Each number is 128 + 32 x the weight over its row's rms, rounded and kept within 0 to 255. Layers, rows and columns count from 0. Numbers have three digits each. The size before them is the row's rms in percent of the matrix's.

# k: layer 9 attention key, 192x192, rms 0.156, rows 150-181, columns 0-95
# q: layer 9 attention query, 192x192, rms 0.154, rows 151-182, columns 0-95
k150 147:048042203175140123116088167082136140183097144153130192137162135087103158124090139134108097112147181127089162124109153138117102139130083161148120121115098125182148182105124182120236132117075113135146164100106104110085066123098130140121147154064125086113086124166076149126107106117134116183
q151 116:100084144146132132151151185127162123187075179100145102149160120146043183128104118116131103116159126125079099104124172101111131091129126134100121145116107154110126175118233149150152177134054146133153096140151103165107154119111133122157194118138110092095118101165136144104138096132161163187
k151 101:050005168153166138185148212108082140127147114140135117139122090096105074123092096135132097124101113124082138088117144099176088137135110112133151150125112138204159156116150146147232181120089112154159151176114117104142137116114139157079142133155176143101140076125110131090189086119117099146
q152 152:113196039102123053103196068163105141091166100131108113123112119123174130101123105141100154131066116160142144091142108108160163136152082123107109124146139153109176089170103148165058092099156122141106156091131128161142154146093178115111185183142114124189200122131138110119154142184174080056
k152 119:121191078086116127064115051169120130112122066176074140162136126155123075160114144151132158113182126173118139122127122135168123114118104106138116112132147179144155142157114143138030111114165116094079122136144106131121129144124127139061129128154118185168210164098128111143165131185131141067
q153 122:195074197111189194086059195034057094177137091101097114156129155128125112108109133141173092128229129080097122128106126137095125116089129142150152124132100127125148113108167138101188082110150098158048145104147136101118149121068132092120119123150165115151150123149157114107109132126118114109
k153 109:170145136140100190127144142039157109129135109113099133130193102135080158183117168116099132096239126114101146108166129153117100079109111099164163159123123135161125128097105116145184049133106063068023157082109102104079106146137102063117139091131166063168125154140129129148104171106154169111
q154 122:173191032091094093122201108188156099126156158182110134090058144147136116108131080149149130125123090103171111121163107115155183170117180111080130119141110163114129121079160107135050153101158109130145145136202132160156168201146136110093122076186071123171144125112157068178195152144163122134
k154 111:150231127119117124088170133222175131125130145128152132114048130122133149072140129126118133080160095165123105146161107128102150129146175096099140109109169043111125123090161138099036119142162112061117128141175132155136146129111127148132134123103138131121132146114149144167141147136111085158
q155 140:099109198159084129111121091151166168159128175045156139100068144136098146153089147113122129104121135162115097151135127153162122104088178086129087116086118119099126168126141175138145123146046160161158038115126097119157105133154133095165173131083144118134187138183081142125158134125148143121
k155 147:054025133160145195135074210147152127189126178090177119140124102208092117139097108136128170145137139118109086140111128147122079083101157080172127155061078100174123144113184137144186120167084148169172062124099126122130140079087055112152157159135149108138175136151135135106086130119142116127
q156 128:196085157117167204147029148068129134152120153045123099142122132179119102116143130101165132140088152133132059133112142139139147099146182158162131154052170109101080124093085105131141155171130142089123117172153147112126108156098093088145093120101163138155114146086151117153084178162137142172
k156 119:168072174090078129189122221088107130103154141043074156158149150153116148142151137119067133177175150078134093151155112148109118138130159088145140189085118129153067076135106157062209108139125096149108102098099079068150172126141117132096104173122158095086096123175117089121037138114124120179
q157 096:080131134197158082070147088134108103142118148178148124141192102123093162112125180125061167133110137145131150136107174070143084113113082115111123098077098134140146131203131164122129146128150215118185123068147085070076120076149143131195142114158153133107123135104121139145166128129141145129
k157 112:089158098080169118192161091163114111080080041111079133116139144107164086115131161149133116122056089185108137124150108141156135158111115086073123130182138175133173144158089151172159137100088204143129133146131175159139120104115137069104149173148151123132168154120097147116139067117138109071
q158 117:144117113110105126143117114165206164160153152119119169131059149179146097145155121163143117109123108126125116121142162094119183099180090144167131130145134158126132160110135107149090112059164093231100136095170086166142107143141152143123170146134138067152136118174137128092080125151158100116
k158 113:146131062138083167127133122116142164089160150144083134124116116178101086155131102144119177089176138125155120150185094143124129146146094184124087140088132096134096146069101154101106103101119140132098139127110118076119115143199141154102096064129191142169146129135137130126099167130176130175
q159 123:125161129126120080182079153098124180129119049117113122131183122048136080097156145115097140146094118169075098134110104113140095102094092153099129124179152172136134132093090093140165105122147158155114178127103131134096106112138186153087114177073168166074139112197087206094099104123102187102
k159 130:124058192162071137136070137076089137164135139149145118115199133066144092137143157137114099126090131131087103126096134141140108149119100151105133127167119211171093138111122116139152168098152148160112151108112114103117118178141119195100120108091111112082175129177109158049176120073108165097
q160 095:130081171145121104139100108139110146129079135120183136165079122131107142112111155106162122196128131165128089134114153104131119102106156145100072101061168140130135133188134078124136153081085139169153051117112123097160087154181106147098135067120113147139155160133160149085171147075109119081
k160 093:118036092088196115151115117139098083129117063114095134120131148161146102140106133125121161137064150154130108130152140113116048090106162142128098114079149138139122172119138160134107150122123195143111125165079117175127145168139149147119124079139143144119201172114136123072206163071089117122
q161 094:096106195101162122110055179097086162166140084147114129130112110141184121062126157163124087128202143104153134071078116120129101115150164164217203088157128158124108165116080071100173102157126120110089111127145153164143136112126114168079069081119159146098161076107151101161069123053096089154
k161 100:158143219147086074124132182118100124134143117115064205096058110106139128153090086185146081164172101161129155119098136136113110101123163160178176142090140098180119169098126124146120111130139139136086109106124098143096130155117125128110059065105145162062142082111148121125158129170153064112
q162 096:170119116139096198173164111142130123147147190160063073091123203140137162162151136132127190165188100114101137182138106118129143121143108080153110179151118119095180080162146104154102123129125083081117087159173110117138173116126123157128084107148135126102129098177138126111189123123146089202
k162 094:163174169129146133120089056110152118177111096169140098130188137174080083122161141144093155149166090096133110156118077162084051089134105085168121120192084104070122076118178151135143127138114130092054132156186103117105119141127094132132109107096123120142144134135162081155138130132165081149
q163 085:128172159123128098095184122113079170106225082128099149126186135123129118099128149141110071101132114178127089140128088147178116146198108125143125181077147106141139140152102119106092149109173153113104189107072113104113116106109104158170153149133065139200100097087145117175064160114109139172
k163 086:096185138155138073049150141098062115082168142176158214123157139068098135072170074155080180103186129158121114114147114092106128110165178168134110172137111108117139131112158166065181150086110103124133185133098127125157155147184178101164138145087088141093107059077109109156084137148117120164
q164 082:151080129140069196151107094173192088143095157102154137171145086124141123073162147120085097128059134116133138133084129103101122097108171107137137123081120106083091083112131127133098134058153101166173094149077111152116043139124194123135139104186125153114128154183110124200147115115147075164
k164 077:118127180092083162145131156148196104115095133106145141122124142107082153039129122124072147129169084102113161116061109185096140143135141132125152115123154117019101118123129135172156097100176133121121088114145056128099162127146141175165101124166186144116097146143123119090087078157114111155
q165 090:076133110126174144138113129123114167068043117113118143139123113118086161146154150128080128086142133175123152149160186169094127163162105165136079082097190051135149113133139105097142157097128104179111160122170158124122118147085139173119083170114086165178132111094182127139137183145142091100
k165 098:083143115133133127115150144124082199128101175112093206169083116124141176137098123120145142135144169147125144183178206127140158131154168118128119166152140073131143116163158087061134116095157003155146102121101140154118126171094122156026149148121100123118085078131106106120068125152173092121
q166 097:084130114144119124144143027176147111111122200177096153102112116118129151136124185160141155126131122159118114103116128098181156112149090117122115195137117121134158183203172086132088150121127113130148080126163054139169158104104116208137143179111145086117141128128160151098157115111141131092
k166 097:125106129171164151126152148115171123146090096084143159124128139182093148058120099124141176100092060128136118127167126127161063094089117149148143113123131095118133146087170177132112076034123209117075112089105125123149152136105109162146075167098115148119146174115125100136155130119119086161
q167 093:154182139147096077074113146100156200144218133158103110119124175077123150135131132100088123151188162138106122131140099133189113164081159149171177104105121156067175165131142122134131194130109077116135130114163138141100095171162150113073150123136102124180153087170094118146156153145071120137
k167 096:098208145112124142107103080128132154164227097168142092121161142106139121163163148151145144123119195122105098149140160091130113113106123085190152159071085135107174111119145154122154152128118106166105145104078166131094133163137122096091138073079081121122160068133099108098121119122128148217
q168 091:137174176114089140123058121101137104143170100145173138105142080109162196153161248137119163104115089012119127122123099127108143123149123087134064129135125149164154112156088101134123090089184102176134160132111118175074133150120094129111118115102119112161147067199067095124114154085088130153
k168 090:124161175175210106110200114102163069171146193154119109074160078097128146135155164127088123158201091129159156141112125184138143129158121080169089172163123136150136104125135118080144151090092135128133075126071094083159111127134152070150037052138128089162112161127136077102090120102083132141
q169 090:142121124127088190105153043165142115076177191122141119146129139162121156128114144130119226162110202155134106153134153175154144127101121133140102134077180142167113081153110136081103104113098115188131064094142136114154081157133133083120120134161101093114162202119109113088177186162175075154
k169 090:112081105096128160111136070144124148147121088064129184202201139140122177113147131097117174159122173101128146125144104137168109096148164082072118103125159122116123128170138147146139095113144141143126128086176149113098102111100191133149134116097170105157129199139147173101128182133076114125
q170 092:154168122100111178126146133099040138166167128095137112091154158131163125143141075128095116110141116080096125134152134135081125171115123151142106082070114131083127103059127147106139170146147118024135144140119147122119085147112150107068052121119154177175127120126126098184113100144137120192
k170 088:119178120121080112135117120167120196207120154121109113126115171100188134090177172147139101140180156139125098158081121122052191153131130087104133171098143117090150094092144139098179223144120090124133137151142127136109133136061158083122113093126133126162098068123224120105060076146159155127
q171 104:160116094121086114154083167138147026136095165177191164106111104081167134156144178127102132161125068085107137118137140128075140121152205095081164185131157099133099108109088091109140148121164110112140105149129144128113189084073122130111093114144132184084113139105106157106154110085097122173
k171 094:138088131120162137159112131113181013157101190139088134106068091098174109168125207155094142155137076138123140115105129168121115087141118094137130163155151098115116075128121108110161191184147162103062102140147055167114132140110060115128104109178138158142159112105154130067165103112117092094
q172 089:121078118109098150096138130119158053175089185171067155092131117111129177138115173181093156128125078115145208133053136140150123056087162102137160175119110169096123119094134152102151112109123092139135065136151108103092115145065094108155169170171123106091170104154119119148169096134152106118
k172 102:144147204090095101155203162106132093105093131121116123112206149153084098144092102150145153140156081098125184118065133135142116139079156092148156181102143162101139103104093084141140056066155153157146086104097152089094136093132086133121115137169111117095172139129088122088175131155095179076
q173 092:147107141076115214127107117084097184168095098168121088160157167153125122100116111119190067138192159090095141131113105087107125122178099097163103060181099129136137132088173090138128111203123080071104145152141133111134170141206140169109113084085169120116136088148143125114131157088108109140
k173 091:159196165144141111105121109090159190159128035130136061131132123115037093106169125103158068138159115120143136138137114120124078135136135070173118106134154133130118127076142144123134189136076102098080190165126129103109139199119155107118033057086122154126129131113151106144128129123143117139
q174 090:095103134134126105147097113166135154150120109136134142130117105128173134076153140128117127147134215133094120106059184124114113118113138114154148113140059162110178186083131115070158122108095124148111087090116085178094100123115153145138094139130140091049122115150104145191156123116143117119
k174 094:132109123113161106187162162164152113139098119095078071156090170140060111153097183154205125129103155142104125130099167144132128150123141118120151138152117128147136202121139152153089092082137186170123133054155126169049124134096103102110137174153170118093145113137129166079135106138095107111
q175 088:156173089082052148114173097151156157113176187111120109130118113125156175039135154162132061125122132129139104092074134115146171119132151121158131143144105171108138139133147134099071161134164097145157137121138074173076132139151120138087212134180137066083110121138118098167175141170151117120
k175 087:123186168107083165086112120134172137132156134148168093110149095094085188080137122084147164106209130140128073146118118128110146129088223082152116114096137130139097118090163163127175110148104122166085134169083148116136132169130150118154117156142083183127131151134070133145098167110140110182
q176 101:127151245163068161122144138110130138115094125091154077162148160111058165095163118130117149119099140103102136119071127139125091170107123128170135105133127115116087119127146157153113076115099081164168128132126148173127099161184141107106161111134100152121126106178039107089160162137138088152
k176 092:112171191093086126136145070107220173184113104114170096105131132100030160098163127131085146136052167126111131111108166106116100169193107048171129077097108130108110115141126176220125062142104122166129138154126103164137105143142162153102126112150090118160167148156116107039134165097145128192
q177 086:171076066104165106172101171108090122154109148150115124162143174158171106128151127135197163131095173137080160113152133108139096095126090175184164103191096154137112087131094120166126180131183111111100176118111152132163145140174135102128134143135131102144087143078151154098094123146133180162
k177 084:166134033110114192160036139135147178101121130107065157145158186152136135110099086157167107166135110122105147113117095138118187174108081146106108103144081090133144132179072115158100138156126131167121185153156152170178131140147125188127153201149117134092110078124128142178087095156107086116
q178 093:169088184197122107077100129186104127112108143158153124124121119121182135181134142117106106105135097085157168140154121113155134089098173126144172093108097158149120136139126119112117143036128139190106024144150099081152115118118128172090140096157089145176150148067109151113182129097077118152
k178 099:087094114129161120128121209154113069088108110125117108139126088171130156122150106224123187106090162124104107124159187126129147085152117078168166213114131120136113135143130136149139083107120192157131098153087128176123161131162119125140131103131148149082140111049153126160170112122089137148
q179 099:152089089143140162166151064169148037089101185118203109106186153165167101134104086160107090093068093152112163116163142121080146141124144109092142132071139097101103058180126120162086179112133120078183132152117165096145128118105105111121135079161143187158076117064188137095194129161145128111
k179 090:103132095055136139119082104143146105090115142134180141147125147149190127126130119083153145125082107152160118109123185179064151137128210125193121156114131087118084068126113142094205142121129106096149114163096150134221145116151122136167133182116118165105095138067146134182104090122156107122
q180 086:102164098117152137111094083108141110141136133155148127083129090092225118136167136178121152172087056145103116105126061135214086127121132136111125201072110125129165141163110152112121113104174100059171119142098107107124114111106117126119136175093146133205059113110159116153106135131128120150
k180 084:096131123151077120113110124107133157153178193103223131075165136114157116153135110117090130165187033101143144119108111132127108104163139149095138132095082129119143172132142150138185089112148133133177129118147123151152157093152131145160142184135087145160099080132140136130100158113068122110
q181 102:106185144120141076133170065127140085086109137100145110087121118104162191142117157187159153126081104125085136108114111150171160129124097069141096154094161136137136124173071189127110055134106177127136099090097115154148165123057036143189150139135138096141136083136163112064143104130124160075
k181 081:128170178135126096106144088113113124115120111123159147137182139135115108165126111100125122108129140155141150113147140141156089119156160076156070109126079148147101130138146150158132056111068150128122086114132167092201141075151092151182118172090120065213169173110179115081166132100093134066
q182 087:138135093162060192126133160156171152086108162155141109111109117144085108152143073119108116141180121136186152166089134183140127118102169109088156106189108130127123105102219102136125122146108060177138109157138182124105148126146180093060156124183132144089093152124124092173155118164104073117